Part of a small language model's weights: 29.8M parameters.
Each number is 128 + 32 x the weight over its row's rms, rounded and kept within 0 to 255. Layers, rows and columns count from 0. Numbers have three digits each. The size before them is the row's rms in percent of the matrix's.

# layer 3 MLP down, 448x1792, rms 0.121, rows 109-217, columns 384-511
101:116100084149112061118060077135140106063106120146174140108136237150167110162162139127129126160111168154146118174060117114146087144069070138123134143113104142181053117118122219135062158103114114153103103140055163130094062152134148126157138107115126164169165058104148098111064076109069086156091112121129097175087151089143139174094065156077088168117141119095129099105085083161133099141097
101:125136153096122135061132159133081105125110118144048146085136122111098143097108113094140105123170154148086117130154143102066131138080152196151122084127075077124106106121102150138174101131087135095116156046099125143170134144162148112123099028078150150144137107092155220141090187119116108128134151154155097143103115123128121158074127193088158111131057118096215121127193145205097116124108
101:089131105159159132068080134151133106095109118063140140126080121131098149137120114094201202111125124095194094112120158116128134124164080101187126126087118141169122091126157143139151101098110128115162155148162125089140120113159146169138128152153166138106147096077158088112122076154094092110139096137092193147149152159080124142084158147181112087055169104129112081111132118055172129109134
097:124083131084133099136096123140119141088135110169145111152117217105125136137127126168129122136129147122129114146098121110142112109184193192091137126130135121142151125170100104151184107098160128117142085129140108148172165126110141076152077182040125128126125144176166062079137070158068173161094110113076135117142149111191122123085114163129124157177111082139158142094109222137123100123090
101:084102079172065149124135134108144139101095046153093183133185174168135128132135102128180143105170157184110124104104167102147121131115177178085140127140133126144143103125138197132097128106149154122150129156108111099202152124170111140193117152145129114162154164121108133106139099134127150116138115107159173166068090098159129153164098130170128126137132088095147162132107132142131124154109
105:059159139089158159120095181142121140138130117142092140171092138139107102116110127103159129169153191104183130144105084121103111156178115098163128157108107105150138136112086111202132140067143110156121100096143110135121082150116154168108094100176174103086148118188127178159137148134071111118192184180163104133131142168190155137129098111156098157117140126171080111149129102090106193155166
102:140082143108106144143078139143119117115118093180108136135155152138132103126146111117126127184153143124124113149167092136094159157149122125151135134097105111109180106176072112102117181130177119200120110096162115163082209136108102122112115121110136154188126137095119126190130074048159130096094155155173108054115155145094136136161154160179154157130167149155186099108075125194125146154058
100:133118117148078097207141114169109152169094162123108179119093113130104181133151123208116174103123155135108137158093186129136133130182107134094136080100166061172162081114098106112129138139101107206145146166164147118145142139097178051145102099060077130107174124106145104062108156160125152138147152112151128193141053068134192141177084100112143162124141131130145186142155156148109095115077
098:109116118141082100096046080163111148138121116161161151194159117125080167114119133163100110125128107131121189113117124138081135145117123136107146123158155160137140081171127119090118114109135145092169133111110068143137138140117089115150137129055132142153141107163123104111190039132147094207118119120104168083128153142101132139069085133064122096143159109127113115116033152119182149130167
103:106088119131146109088129118138095149113060119203140174142134159060074103075141115099103116110108105129178137160047133122104118108141145096159141124090144125133114144125155133108177083165160082106116123170121131169157044134180120159086113085146145070135134149124076096159115113105097102138134124122136076189049068149107109126126123123115152158087209067120167126133088155168135150127114
102:137147147138105153157149110106114141104096103140117142149099121116164125120161132133082108122122143138158080166158118104105097190164117119096164154152118118131155155131138160115160118102105101128153088119143129189110105100070140182117115128070123113074148123133115116133120107084142148024118110121096099119126130104156091141156132096108153162095159139071087071107109101107098139162141
106:147077110175081115152159114110119107101111177164152117075134141109167082124056136148092104120115143136069159089150155133135109106090100103140102126108130079176120126058107121088106112124136120112150120086117136085131089155114150123176126145176145089127090156111134125141086074173154102149165151129126159106139110038155121082122141096099084164162114175216135158106127047116090123117069
101:146143110093082131173176127154169118167135149129123137140070105117146182116141121124139132108134079108102121102117141105091072149117158120144178142157087170160106098127143162093153119132101140115129108145140178163142119123119141106103115096088179102156089087121101111146111126168167116137152113159127086075131138117067183102118065125157183123121121159119121126092053131169098114124138
098:142172132124093086119157130133121160113086168137179136085097154100108134153177112090161123140090043157114106131112163110103127122145155141108091120128097075153137178030220185121112142105077130097158141118096149072163128152161131128118114157096133128101159163152124127104125055165180132116076098078143111150184128095129123116136127135102162197090160136113157102145126128139110138101105
099:103148116085174127161110119145096161148144107080127162152186131122138108080153162076084162152105150111095062114121148132122162142122124179117121129095170153128167223104165159148053177157145183107167133127172149186074132070145089100121107127147087174156154119101117107130177089149217148077124099172092145150179170103198116116172146113149129102219108132118198151196144102149154116139107
106:148141131148117129124089153163141063097194158135142160118176162170085123110152153115066118187103119108110139048122124148157068135158138082153147115124137140090088109103124108158107164137125147161163114122190106112122121080116081096142137100129135101110179155111092127106177139114088110151072116077103140172095154119099063103076110147161146103147144130156162143100089148118091187127077
102:100132104157130076157141114131158150105110100177126161161077135117071123177139153135185176131156125136116109114138167126158192134122152138099130119160141153092090132104143085029120161148121126133119140128089171145136131157126189144110125148135166122107129130163077152144210115146097192137149140098132153138136177136164074136141162154156127109162132115138164138086149121164128100116131
098:094105113138111167197051120136121065117088128181157132124132157097158189161132205135067164086108148194147107150130149155146149114099137117141111182169077180141101130057108109148157083135121150075116189137135126150143106142182155161072152110084120153133120162144062129175191030112203181087100067104103095134148134115148111111108103159138135163123116079124146168161117134162120113153100
101:151117152125094133160131169151148101122115095054093145092133153087132114160139075158131152129192169083123115153116179154131109125096130160134143152107104125108087130094101115119106125127219135192126113117108088070133125055126152079084148127111116183126168074124115155084143106126099130192086162104117137105136133101163117144194135119085103169128087143106077124142162051221111118081078
097:162111167171138093121107089124148115121138165173122121122110112111126060111191148134154166142154127124183102132157139075188041138111107111183120093109105102154118149127058131107043190149096141153151146135119120203143135124083084163144129139163094114129130099145124148159109088075164149152133152107119143105140114130191106191115140140119134134139199169097132084121117109134146190098077
099:102104174108170086128105137112163111116137072086072168147076120116175111163080122097163134094101079104183149132102113146146181106138155115072139085152091125108210073065088086079192137098160165127140107221121140179118101107185144113118105094139150129179157125114147082163165148143110140155119138109162102113151103224087141155128131162101132101164172079127128129109106149131089194107066
101:137092153127101114098080167118146193142152177178124151211129130118110103141097118102100101217130197100135160123066138162161144069129128080120136091097143120188125123150129090123189134147111118100090128052190120078123128115158096110082141143062149144128081103134106159129102104097117112131072122140167141118076123181119139141112115160098108099142098095138103092054174129151088175140146
100:094132131095084146136108095111164110124141164143154145045116123120131150094141083102125093155117111143102128159190093111114103140097137138097197184130162080120103141129091134145131123190111166112123120146134123178125162138081104103105098100156174126158093132133109129123108101119079089071139139153098115175099171132165127069099091160056130170123107165130054165081107146120135101157157
102:131138158075127163040095088194153137116094113160174095159102119169122149171112046184113134106095098166123124141130138159142162117111103125130129095130119143114088140119121176149151171194120140101114192150088178134130112057111071164164148156137048136134111122078127172087137161142174141057112138119127113171141162178104118173090139173132090104126175117044107154113114098169126135082199
100:145118137141168166114184122135178083117129135134094103118179111124170125123079202080128122120087155143055105136107118074133128130122097169150161168173128138145117132150186098143146139133175156106077092146187118143106101156124039092173117158106170147098114084129138111146173083094108105114100124138103132108082170111136112142133139122169045147112094119183054099140160109114152108131137
098:114167134095134141127156114124072146157129076080114105137141087156151122126121092130158158190139116114141136149128133138082116162160181082116208161043099161102134109096108171108154184118144189113118109107126125121066111091123180157126101176124201135167105156089163168114171114103154139119173179106085118144150180135152134121102141093118136154157106146105117100129139166064070118126141
103:171093079150144105138115131143123087114161147093137146133163139101159052162111132209143085122067143153115081111187124133145107113140231104090089141128105096130130190165150149156142140145163110115190235140171167115126125160138107082227167116128185134175077167125145168159176151105163210106114126144170114186111094102073112082137167097072195082139158145121086123086130095142139148152090
099:141142122120071089104095101074138124171130105217123187077089107123169079149113093129186141144148078110140104146150165009103093100126108119161115120107136076190111203182142105121186135117144068154146132125132130128130086125108116132150123110109094123107124104149159113140167084128164139128147166121123174089086164126121141098096134161153083156153170180150138234159186102134129109124123
104:162111095152142118131137168100090130133090117106089120119143151132126159111155178125155126095162134115094150149081144121151135137166051155112110147129155167162085154175207151132129207132108141135182102156130153153116161094111113100142143137093111110062122122173105145131134141143182147114117180152188071107150104092126109107078164103165168132143147172081154076130165150108131104151092
098:077136153127158132109075105125111112142107078140147120125151176065099113148110105097087175188178103150140148096088145134132200115153088113112131135148076166152141074017119126123104137113124113131137175161150140125165146152184124106093132101078154095183137081089157133131109065096136114134133112130134097130174148107078187145102135143145145115179179124196121109116172096051181118184103
100:151127160096111081117100157113125087134149186113112166116155131091122185115162156185136147120104098139105120126097091111079127161089113065125114141110086168160150120118107145097197124138137120141128142084114106150162157092145123196147141126080109120123102145123125078114146171124066105174135130176138154158097096124134162121071099158119154081121176172079121124071118155059111187101144
101:123109127119128152077110160120071101157168130181117139063095095108068153186201071174188075171091119154078164146146159105158220146124117163139130123095132152078122115162131107130149087122187091151143100057082148176130107120094202106092145141056163137166108155116137176104116128171121136160118160116129147107115117143082059106145115186119155128093162127146130142112137155174121125121143
099:105144091091142167100132134144088146109107086090143152109188097134125170115075109107148153178086067122133077125126147133102096142126148116050116161080113142109134135099119095138095105101114167082140134112081141087125129115142133217111129073152127148100133132152080184138120138094065105124126046057145152131099116116121129142075082093157142164152188116139123078142137134118146101119157
100:086150176160115112090140147089126151140084083146153147127165126105130122062106147139145096163113106168106157078145081109184141116118155116144151083049143136095155134183086078190174123114141077121101114148147086148137148173109145123155155133164134106129162099114118113041068096115087054115182152113071109141095147126162155099098128123091121141144106151089168132138131178159099139138085
103:096188110124088091137112124149078130142155110142137159092134113140089123137176117041140059151105167153155090115110132124125081129206103091188122149133152162112155148113130096124133075121123141109134109180136113113118163110212121127073113139127090164132114149105076067114077084085143146109090161160127046096178159165093138161053146155144152113132106104180109100196122120068099069172141
100:108135118108138087070139116126118155148114104152092129194127145094184128070104146145118126115103100105151129143098141190144154164097105123146138115128095161155142125152164149150126158132136131154158194129122153149150116105161120108104096137127098168094163171115114130189092128099097127149128169169178157098100081173081102117161178130127105149103117094147102143088144111124103186172085
099:105169142106105092188071151134142156163096120158103088121106149141156092068158144104137154112103150164143129165089130071110098118093140110083174146043153128071102077109079156198158105076117074081155167127111098149123105139097089117031095114095097167140083146152082147173161148088134121142125192126164097159123139158176134156135159147108136148129133123099091159115177186086196127100142
100:131115091120056136147148061169115070166098043127164080109095104112101205089143122117106185149145157048143110154097090152127089219125125152158099127142136106100136117182153164128121092081121111103110096141160152107175186112072186183106121152103117138110130152111113128135161163130138094171118174119134132097091073122126126134144098121198120118151156147148094132159173128098171149130076
098:157107181071077118167208157091134102094195157090144164136129047098147123096093173070143176147136108098137093140165125126109117101105150079143114119116129109145176103132145164120114113144100106114151113070115163064186137133185156114131148141123073125122116140127143129104077187106161110106187118090115141151134146137119063166122092055165120122103146138170086175108162093094154127107131
100:140146139184132115122124150126085152079160118130164166122117192143133142107138076149115167090139161099111130143103073106109134177127132139130106120074080130112138120186139124174087078166105138138136136145130167114085166175092054152131152101094125094060158149080155145091074163121107118143134125137100118141027202220081144133164175174096086165092062139045143109058148119086098136084165
100:109045139101191137123191153141097146074118103113173088120097133128100155140190087122126087142141167090096154062147160111128137116118121117104093126138185148148222150076120124156129106091151101095141077186136123108094131097134176157107137086200158090138096074126162127167099109126170122113109095147197114090056130065127178093141150173085154124174147125107102094165189143096105127118145
098:123140111127183048125086141158142169155126170064215109175122137157114160147173209127105160121061167153136153137120139149122091126141110127096128154118129163079116136186173149135094200140160067121102160147098150099149134126162128127220103118107128137155141147120115084169089131133062115140148092113109140166142190156114091144142103093156134093153118180124184144113125158076127147081176
102:144096133131090080145093125096144160168082097120201112131197136127127161167128080193145149134111168104138112168146104122107142144148118160161134089093137122175131177129181119109120147086111092153161129106192103163118094142133120134173083185105168140169091120123132157106165071093160118195144132105130189158030172087170028092123105162163156125139125128094104124157145116135127116119092
097:155096141146141105075181100136094168152139174126075120130139081093108206115151119120195110127056128081101071126053150165137198072105134156148143091105141144154167073138114107139127118141084179162136112129044122133173172149119094174150157138122148143108155155116137071069098047087125124135092149129138159061156094120140144160174103142109097106128139128147132135157115092137162141148114
097:154132134159137074131107139122155159072100143145172123079107073076090083145085074115117156140115159107068180166156131108127113112200139189116116191120127154103126117144111094164155087107123157115083120141165103192111140095141089153148082154084104085095117102115121086059084104143209100106136161081129203103087141162131134159152147086175127119084113138208130153180112141107109064180144
099:120125101122152171086173179128071110088154083088144138157124182130118124163200119122128108105174132074101125158131135122139162129121155109116077122215188080178145146092118142091116177112150071141170103110090119128180109122153215115116157161097066138146164137121107122112110101139150100178186174152171101165144158167120106103151100137123129158098122178175115143110117173120117130128160
099:150142148111129132083119177158107135133102141138106108113135141154136145112099163106137123130121119101128151146136162123105116156146135102111130131127191193162124162168166124160091183146194140144131097135112159144094133140128109092144085158177112163066161177140142148133106158124095094082125111126136120145127082158188116148128136070170157148134136096105136153145124110157143080117138
104:155128103161178171131106113165141133120146114104134105151159111145126093110136116097155173128152110094141125125167116093140102113115113125198156160113186118081093168118138130133151128104151177088132173157186094104102165160118177118092104156130127092067124117114176143094125083135136149144141148106094146152158086181129117113159147121148132133114056143088125116145137142150166116115128
101:144103159154095060193123144096127158090175142101122199040115146152100138147121179156132093179111117140137147105101095122134138149131140127107164107127156114144158153106157141085108107154170159116101102127096125108126126165170087163075180094138107120097103134165094181115177175145100092179105152108118146186109162124167090135211088125107115140081151159165162150126114152100140167078141
103:163121101102133125103143105059073138111144155071163137134069179172078060182154115158111066175106115195176107193111125099173142102101144143146072147166112114133210160175094187120139163102091137138068162196134113128116134115146103152147105052114100135154136137196099076177088127130136137113134089191134132165116141098122144107141160179131116143095154115122131118111120105190084127153066
102:132104144163119155077176135171120109115117168127101111154191182148115117051126110139116128129147112129147115108120149133234088174118078130122164118090106131119133206208131144174121159143142141068122105128076110164150163113118131128101101165129135123096065112111152134141127109100163192114112137135134134151169128137147096121122217168125162205144170108156116110099094065123128167185172
098:116156151148113159117095141110147151134164135220160145116188122114066154134093157160128145101152083083148114115104110137154150089149092126079132071112037151130047147117117182151141105121103129142084139159142090163108136103123096151143093105136112138085123126142078132122100159152120160160093123154148202172094132116159085115165127046203123137128126137131078153093117192083194121129207
101:089120115133141109220178126087092139134095128147074120148089132172159125160105107103149148095159134168178137143123113124117095102100150159130108171187035166127137129160167140108112108162127120111094196098190119135176112141116136119152141168084150084092129164106140108126093141149139209098073139079170120124168089132127091111164097002136159163126146135117123126115121172221120162135192
101:154094144169091171170083149204061130107101118186097138183142136107066105171111129105148136163189162112098059099174118091114129122140170083138063163134128166156196183131048096118120118143112174150134139110121153068108102082181147121142114174099110142102105133165123190186170136145156087123110114160198124105200146132174169115152084130070140143170133097104107110158091151087165076174110
097:118159171147118158167167086165136117157098166116183179131078141064080200163155206090112167127165140111113167134134121132108093126089110152181177125122109143181137140185140137161136123086102119085143144113088098154106105161146100136104186125131160133088110129122081166132107143061120121119151128143133153130125109151176134084166126175145141168158152085166094152052087107125113143110170
096:091155091102127128148079086142101030151137154094133137084099139148133109061106163085162107127163111174149155140117125217090129120157117111149157147130075175113131105144107197156133106074131160197140133118106130093127153130158165101140177132134078177097119092069136108134113107060184108130150098130080156153149114164116178142089103134093137098093119153105118061119107135136082079174168
096:166168095095134107107092198131142144082041141160071163158114130136099162104133147105090146063147165079156100164195078188112173173140109096126129062100180147135115106084141117169137118134103066123146108136115178105148086125096104148120135164133078132135111140111132080104126047107134059147096152119111149079181166108127148129143101181123145134102139154102115162098084165135143060133077
099:124166149143128080117157115110112182170146143172137118148147148162145142098073110105161128133127178148076129138103154173114184110130123155108124126116081145125127130114154164183125097127129120114096161074077127165120148108158124104150134114143112124078129138150113164172154136119122075108108151168178161138098138140100099143113123135127125188096142091087130101137096068065177143183109
095:076139165144111097126099128126084183192163141149154129191151101099193097172147135118148114099130126103154150110169106068156103121167121072149118197088099124073112118153102118125092132090122079072121152130210129158128137109166142079080113152118114122067150156113158148171117139161120088159207121125137132079088153157180122028179137140218132142146118159114139109129135108152154124068065
100:133116134142110099139143165139118159174097153123101118154092101104156128137161133064142126141164187092142071119180156138139085142120167123147105212117124147061053124070137122098110114171083198133116135135068099071146198122070151163099151103152097084176158104187145118162056159116104133067176104094152105128122170107132152120202126134183144162107091098179151105162169125137047119154192
100:087071103092143112127136115097135142079137090135134136137126107078112110136110108139117119085182089146094160162184067130125105098084107152137183117175202191181118116127130098117129151116114123155133194168079097115110111151104189144129151132047124149150146082118076151110095110134099177159156132046091125132094103143107100109155141113110130131102122090120126106163102079192157188134132
101:092135109135162129168142104127103099083111126094102144145131167113093130122110103161048138149166131126135108171097081117154110150117138142156074088136146142105114120154163146112159079154116107138076165131097132148098080164117145165129064158176128075165103142108164093133070175108142132105143069159082143115137102139126111150110113094146121137176163179064116058172112170151157140161147
102:132125093139135114126121123125127188117118190145140187093164076102132114174129144141096148147120145163139149106198106124146145170166157130098094120115161099160163074126151096086146090122143149075093145090199100092139085053068127110173126096196138127138153126122151137132107126066143082113158159126073132159110190155134141105085140077106134137074119144094109137194141100144103104134111
100:142093160118044097171084107139134134189090125121113132099171151188061104135097158130091109162084109132104161130131145102139152063072107158080118126082123093098169123116162151180135090125132117162100124124090092148113158062144137145075101121103134097128101076135133137128122061168134138189148103180129066168103112114164086137101064104142124123097119109124100145158094103169080131136117
098:123110151164138148148149136109117108102163130150147101118126154114119141125067132129108118104122159037126157137148177161140100095046111109148189117132089102116165076128067072165141128128112082048128172126185179112071125080174121139106082107149168133147113140070118138121157118171182092167134181132168125183194102137088153106136137131116186148201100094077144103106143052145115107101133
101:150177147164163118115114131119080174127182092159124106148077145185132138102181116096126118143078093137165145075069144088165097202126125137167151135121073130115043104113095121177187100114160145116100085115061165116168096119178112165079179125111116159188170126143147142157183143130065082160066076118117141158159153134132110153117127105034087078095124154171147212132118220019144140129095
100:088110108151117100113158116129115109114136029154111138188132125151088112100123113120130108165113135082060154134110124155157107155119091182122053059149114144159178147136112103116171181114133153126125185091138126153146167116087135137126105108113114102133111136147092117143095132154137171159128125105056092132139167125046113067076111174129074094097082168140089089154166065190149150133144
105:089095172136060129180120112101107095173116156137172121126174089097150139201091123105100131181148131150125114114165134119125179183126124116147138086174135106082137092146123106059111096102144122149160121137157139164133099127148132107133126156119157135221127146113132130078127197166108171174171058168133103134102158117087102096144137178213104064123096150065123117157110079112146121097147
099:099155139120135067121138124067108175120146108131165087133113119168159179135189088123158101183114116153103120087153152114027109121116123112160157133064076127163164126087139134134132090136072127128102136162088151142123121089115155152154152132110180102088114156091097134114098069121173145119109122159093105094081137107111071087078098106123115172162101115079130110094124113141120143148112
103:149154133152106083131192132050133136117148185056146146133089160117105110147138170168215120177157148188164079125128119142126119160121143093110085128138148108129123095124151082166116128167109132117100107157123168104130153121079112134116180117211135165157170112124107118072133129141171150147128191092147137148101118115095053101109125115158135140138135160096150131088077107111134152106113
099:180098096149067094085135144170133111090124139128128083148143117116167117133114180106172100162102135132117121084157112187130133120145098104162181136116112092169070130136089111118101115104156127170152175165116114123180080135102122122155141066100118134167095091113173107128155197157060095125112138099100229151192159161138133097073095146136080133194073170116117137156166105117066131125239
101:103088131174145149179164075088095140142146122111080096093101150170154097165167094157130108172101094160101087177109076146107123146090157168127153097160186147096112119136135180116172173108140087150152110139103089131063191144142101063194150150139149116107115149138151203137091120164095182137178096165120093109157178134133121154105152147078120118117152119094093161122186152194145175093099
101:145131138092151110084111113124127164197125123076111120168128113122172121105197160134157146162116133151177107180163146088160132123149112095115152144157181130172120138191134151164093159101088167136145147111146101126137074105105145163144150161154100125090135087098135122080137117138109131113087103113124140104106139160062156103083219151222166088090168158148147050179066126115046114129134
100:152079124221077152135127139184100144167140055062135132096163070117130026113149130121149126118127149174136175159103100139099111135083089139090161139122210110178146174106149151092119146092124131182207072104093123168134163148129081118133161134087136151153129047092119089119172181131171130163137137080087099091073126105116091111145156132101107188140180117145133098187105185140137130123139
098:108105083164174127150136125143179140113126109169165173160173122124139133126138198156093096148169122152148080092064123064078144138124140096158217102164164110177090150145187157106107095134139109124135121097084084075125109120152135137087103121175131130110134114131128116164138160179107115089101104106094154081069115157124164134113097084139141129109103089123117118102147080157208146081128
099:095138114109109092078130145127068118132174143135140209144105090185092141095181118084123129108111133073108150115121146099036211096184134136101125119102105153122136078196152114135141132155184166158137118163161116177106140079125131171104057120146111159094173135111157177135132141084080098118161160104146162108117122087099027122105135137149147167091157110171091121058154153093092141149152
099:156093104114126115116058121111168134154100134173076152095087128135161156121145119175124212076176159123129155156109148034118123143153127102172107227169129105084100124103144118111176169091041097102149123141133153141154117106096128076139068152135104112137148138168155131215145143164133143098135143095214158165083106104196107152127159134073093115136084124136139132109088128137126091122160
101:140117188182101122116145108082168160132125109132117091084138169142062108143173126116095121120087098138146172079168124066115143089137106094151157121112136097139128126057136072136155154155130090138128165089156157204093130060162153136120134117119147077140130170105189096160118078103124181101130088091184062143127103141088049110126117186122123108148209168153097127119121128180125123115093
102:116130129139147103156102186177120125097126134170142107124194099154137173157095127131119116144117045116100164129152080150139154162133121101047129100099152139153120122198110139138110146113060116140134137151141078122111116149112149144134099082158141173124166099099117108151136159093131104122158141147113084170147155113130082064126097145090157164077072111153180176109126105135084176175137
096:131114163150127146058132097128106042121079127164106085150115110091184136121147121120108058191120100109138107114095076178150124185136180091114127131099179145109110093207096188126140058113140085151157079128191083115097101110182125160130081123081123138209141114157091105136154047062153073148127152155134107144135152040170139205083122118150144125106174071097110143149106123095116153119190
101:097235123074097174174153108111172148110118150162129088184179127114126160094125076105147085125131178170132155142047154128129131110151084110141123102135097156086128097133185103095149070110148090164142158109192116174133168157131089073149103111155064146119156141187161082147126169100181119138175157165111088109173109126076186111117143128128154114061120107161023105123160109118138168162119
101:093102120204109166111066086086093053148113113163100156119119122160189143141126138115106124216200123107138130144105170162083115102130130074180122184119132135126095119165033124141099101086084187137116075099150139121108123100090109170124128137123064173135200140047099086082157072136113122061121162126115113140174121125094106140177088129150108126146201159109133041154109086161096148128120
100:132090156123130127092134105085150124139152142096168152186116115170142117144120082158132105110124125177099119100097113142129170098080122177126084175166122099137127122110175088194180127134118127156185110110165175153092153085170095124103061109110127135104118101142139144167098143108180152148123107132131113147157139086155148132186135113133154092106142162116157103129159134174121144138105
099:116137113106080161107165115129145137133120097179101126132133090120182088118152141144151116082126082133142092107095130175161120082132083118190126156131121026157113114108125096125146141103094095160135133112104117122094130149113127167159148133141139120063122081182103088131146117133201108141150092111127144158130110153170109163102121117184133125103148135114068141162065121129112136115153
098:112129157069067134121129125165112155101081110081125131120109114148167137128143095116141092128117139122091125154108158105097142123120105055124152134126121105150123105092157102125195096149119165131124104136142111116077061124090101125143132123136099116113137129162146126116083088110069140178049153071145174162050144195111114146108145157074132098135118136115127117130141168063119115120153
101:112109104113131117128126155120097123111126135141083090079089143103141133107148105135130131152149128145115136096160098136161153104145133087150110162106089007131049113083112123155133060191094118127132136178097170110085088154170190059104141111041122146131117149082074092193152116118154065070083151108084145134128150133098073144116160136114092155069135146180091152121178194103102094134103
098:140148093115107132154117170158093183179171107089134182117102097146101139141103187189120148091157098103086163138129151128104086141167137146119153177186119122156105131091196181107123184112153121087149220106083085133123126137127169120091082116116124122112172112114151100125098125193141118149135144094156101188087099144119164146182153107151122146134131184185128174160114144036116150118119
099:147179112201112105128123139084108100076200080145145129176157137143134136091150064128079148066111114129128144178165196095126135098145197165145110118105202087158069060179138150143099072126111139079136156109144109142103128112167187102102129108153139131055151141080153133154127107100177125122121122167070130129124103141116105112135156179132124114141181126120179114149120061101147151128116
103:194096080128146128111040138183162163126106130154103154126143167073131155126148038150070139122132149177119154179155119106120121108158090051159125147126092154116145119199125116180127159113112122155130070120129121132138101062107111217170150180130126163138129098149105178133120157106111158171154120102135137152097164092118122151090086151078120115114108149156134155107187142154114120162150
097:120154134124172182131158142168134107140113113123129128106083140155123078106152220141102111125142131179141079094115131092164084132177158107101123084106100117133157144108170140117155045112134142149110141132098145080139085085141103150097065126151139155039088100115114126159160127139123124075139179104107112139110083126098113132125212123144197138132103112057139091129054081171145137146116
100:108116156152133171150121115119117122135127159169175188178126182140120083158134122115169189137109137136134168132134151156141146164215091135147140104144139146150158108117223088086069130146142148126173158180178196080155168139096115177161119164067111100131138141108140130134114141133115155152159110168103149127158097169136138153100137142164132120142158187116169143120132124194104139098155
102:094140179100157117096138119150145173152164119165132140188126111172136125121121122148146085123100092080146157103121087135071112147107165170153151081119094114125086155143153069151137117166095113146149099085123121126120165053074114130158109159068077145135105092100191185089125166108169182137117092098065155174146086132127117099141094129132096158150119110178122098112219169151112109138132
100:157144122153180110082126103091138160108085141172187159120124084146131135138107118066137155071136146125091150127039096107185146119130162094119097156050164159112161128177134086152076190165171138154139150146151092104076097165137160092168110208124219126084129139093190116113168128161129061170144173133088153146079096131105109141125127123135171115200134094174134128157135066112150120179149
099:147051179124141142100095104141127147089141168169112105068164137123108100156093116099076128100124075204177145118130140133083082123091109162153105131129108121138143054131114135167106173044179119116103110156133122115108082143117109162172112166131126164146181124111084128113132118116133146141107141141040121115149127126095102121144156063116165068133079146101131184103067118186144084115115
101:142146148197163147119122138094180149113106095129158170132166154128146096069101093087142134097094157044131116104157100091101112140101107168117136070090159149140123135113140148126116092098120125091107202134110060136147149159144137110115152121141107076093152142102072124169127163148166109128143117101120122127126107162111182134119083092136102142143066157092074077101134148115088134155177
100:137151081103104076119120110122121092168158155165089128146134166132081171116148152147149124139147120135145082165125118160105154128131104134135067075100155124177126174171076123144171114110139131130136097072072093101078145125105141150132116108144178112126070113151110146168145143112135200138137172131125115124102047070109124118159155108093173157061101174157102132117115179148185173116092
098:131094101097091100111158118120109121134193141093143136172133136155110125099112108126148149100107121116102077084123150112124096157091115157106144121104149099159115134082119108161097103150143096134125145120089075108110148134187109157135157082145152208150103081199082101146143077132076078158115145156126157164121192104139156093179106115108132139153123130164066138136151178049104068110168
099:140174215063144108116069089134083137096119170119110127176152173196083094125170114122136112126132148094116142117084166118130072071125127137201077177135167104091137081127097148133182120079111133113120100157125152158128108071076133116166086138149136080133086085115196100118161155113158111154154169137136115127059066181153065097093128173180120146129092102086111164136183157160151124167164
103:123088059111135155085131142136126132130139187170108110200132175137150118140150174159130134145164141117130153106091103113148112125116079092104151153163147103117103135084167153102079158134141130153163142124061143115122116126100153140134127162113146099084142151109107107094142105109140170084078121154120106137119140121101102141151123185102121169181134064106107123134147084124183167139120
093:166207105153147124110098139132147119167066159126092079156157144154178158117183124186126150124173174153142145069174146146143130072163137142074163137136178143153108131119136134080044161129139110121125099135072074116150139129147125082182128098134132124149112178099151143050153108177188100186121088108139125130195131144094114098137103135091137148115125128146155117169112156064165153118058
100:167162145091116137112147134140148137100130094112169151136133148084095150163169144147158145107102163158128153176176101142102083157142112171082181091208142173144134150198193151127141159137141144078146126085092145117160121151162118115100125175115117144130140091176111145141118119115156072094132095143103115137172173109130087090101073148159125060105134096101178139131154158150119160127127
100:153201114147151172142105159146123137162179215132153180108115166125090145087139093107126074168125131163115145128136169096095166108129150115196138136100099128132096125141144131116125095132126107158151127085121079130156134121092120124133138160087160096131173149084132089087204087158236126119137120132088184135103181119106165160157152091093134178097108140141125143152150157124143172179198
102:097090095118110154113079149110129149098115148168132155143161083143102158139060084162100160129118130082131080188114139158172138148151115177069089171104106087146139058144193113145117109136126166089197185163126099120147164137124098124129146112150124106193065137076133122113103099118186113141205150193107132135109084104100145162142121112147157062104144167204149066163079195116114095129172
100:091111119109071128118083096138123116157160048113106103089166188135134135057083117170160130144134093175118095154144182120102112163149169118141157142174132113139158162104133127077132118090137191159111169162146083036149155121098131099154140101104154134176179075183132091135160156123146138060130168139133131090113124161056103132126115138126147136106173160143181154082090171136173110157074
099:183112126099117120152151167143146153147138146131071170117124111120108103180105115136135152103120165113198150109160128170157156195129124194131120095118183188139158153091146124108081115145081145128145072144117150097155101140160099089146129126131092122141124112127169140146156095172099139142148157151137123120119097114109107127143070158160069134109097096167144158094133076191157128150135
102:062168146098114193077139168116077134141148118139141082121134157173192186145116173142078093133122065165130085128057121171114111180127098097124160070156094097095124170146159150086164141123125063137158153116182133168170107124115138131127121110057098154115136167136096121104127152164146154129157140129107112167138147074123071107134141150151134123134151149102130164113173139097155089088105
097:136161141144136140123071153104151105150129119129167116096119112126165176174105093138113134126119104108112089097146167160199137162128077053123152136074138114115170126171077189149146156125166115081171116181208102131166101115104104129124169064072131164095130161104115126057197148152075130144080153155096172134171165157114121098077077140124216127144071165137133145098088083138122143145122
099:176096178148176113137127097134167139130150084119147134082099170096089184109159103101123118120177140119082107143115132144167099096128092157112095090201150160120179138072094098139111092127102158152134095101129120208157101140175113125150164099178104148091149141166153054134119170101162125102147143079129150132092080158100097173124135101103170111159129096112074140157160106143095124113067
098:156166168071064141108141090044110129101099100179115147160093096139083213117143060096116068181130103076106114138152135079151124147121106149154185106130123154170147154171107168120113111132129146115133102091175164191074066124113143142137121147138091141141113203083053081076091134139143132121150099113136101121144159108091049127148140109160058124122110144128113097127104176041105070162132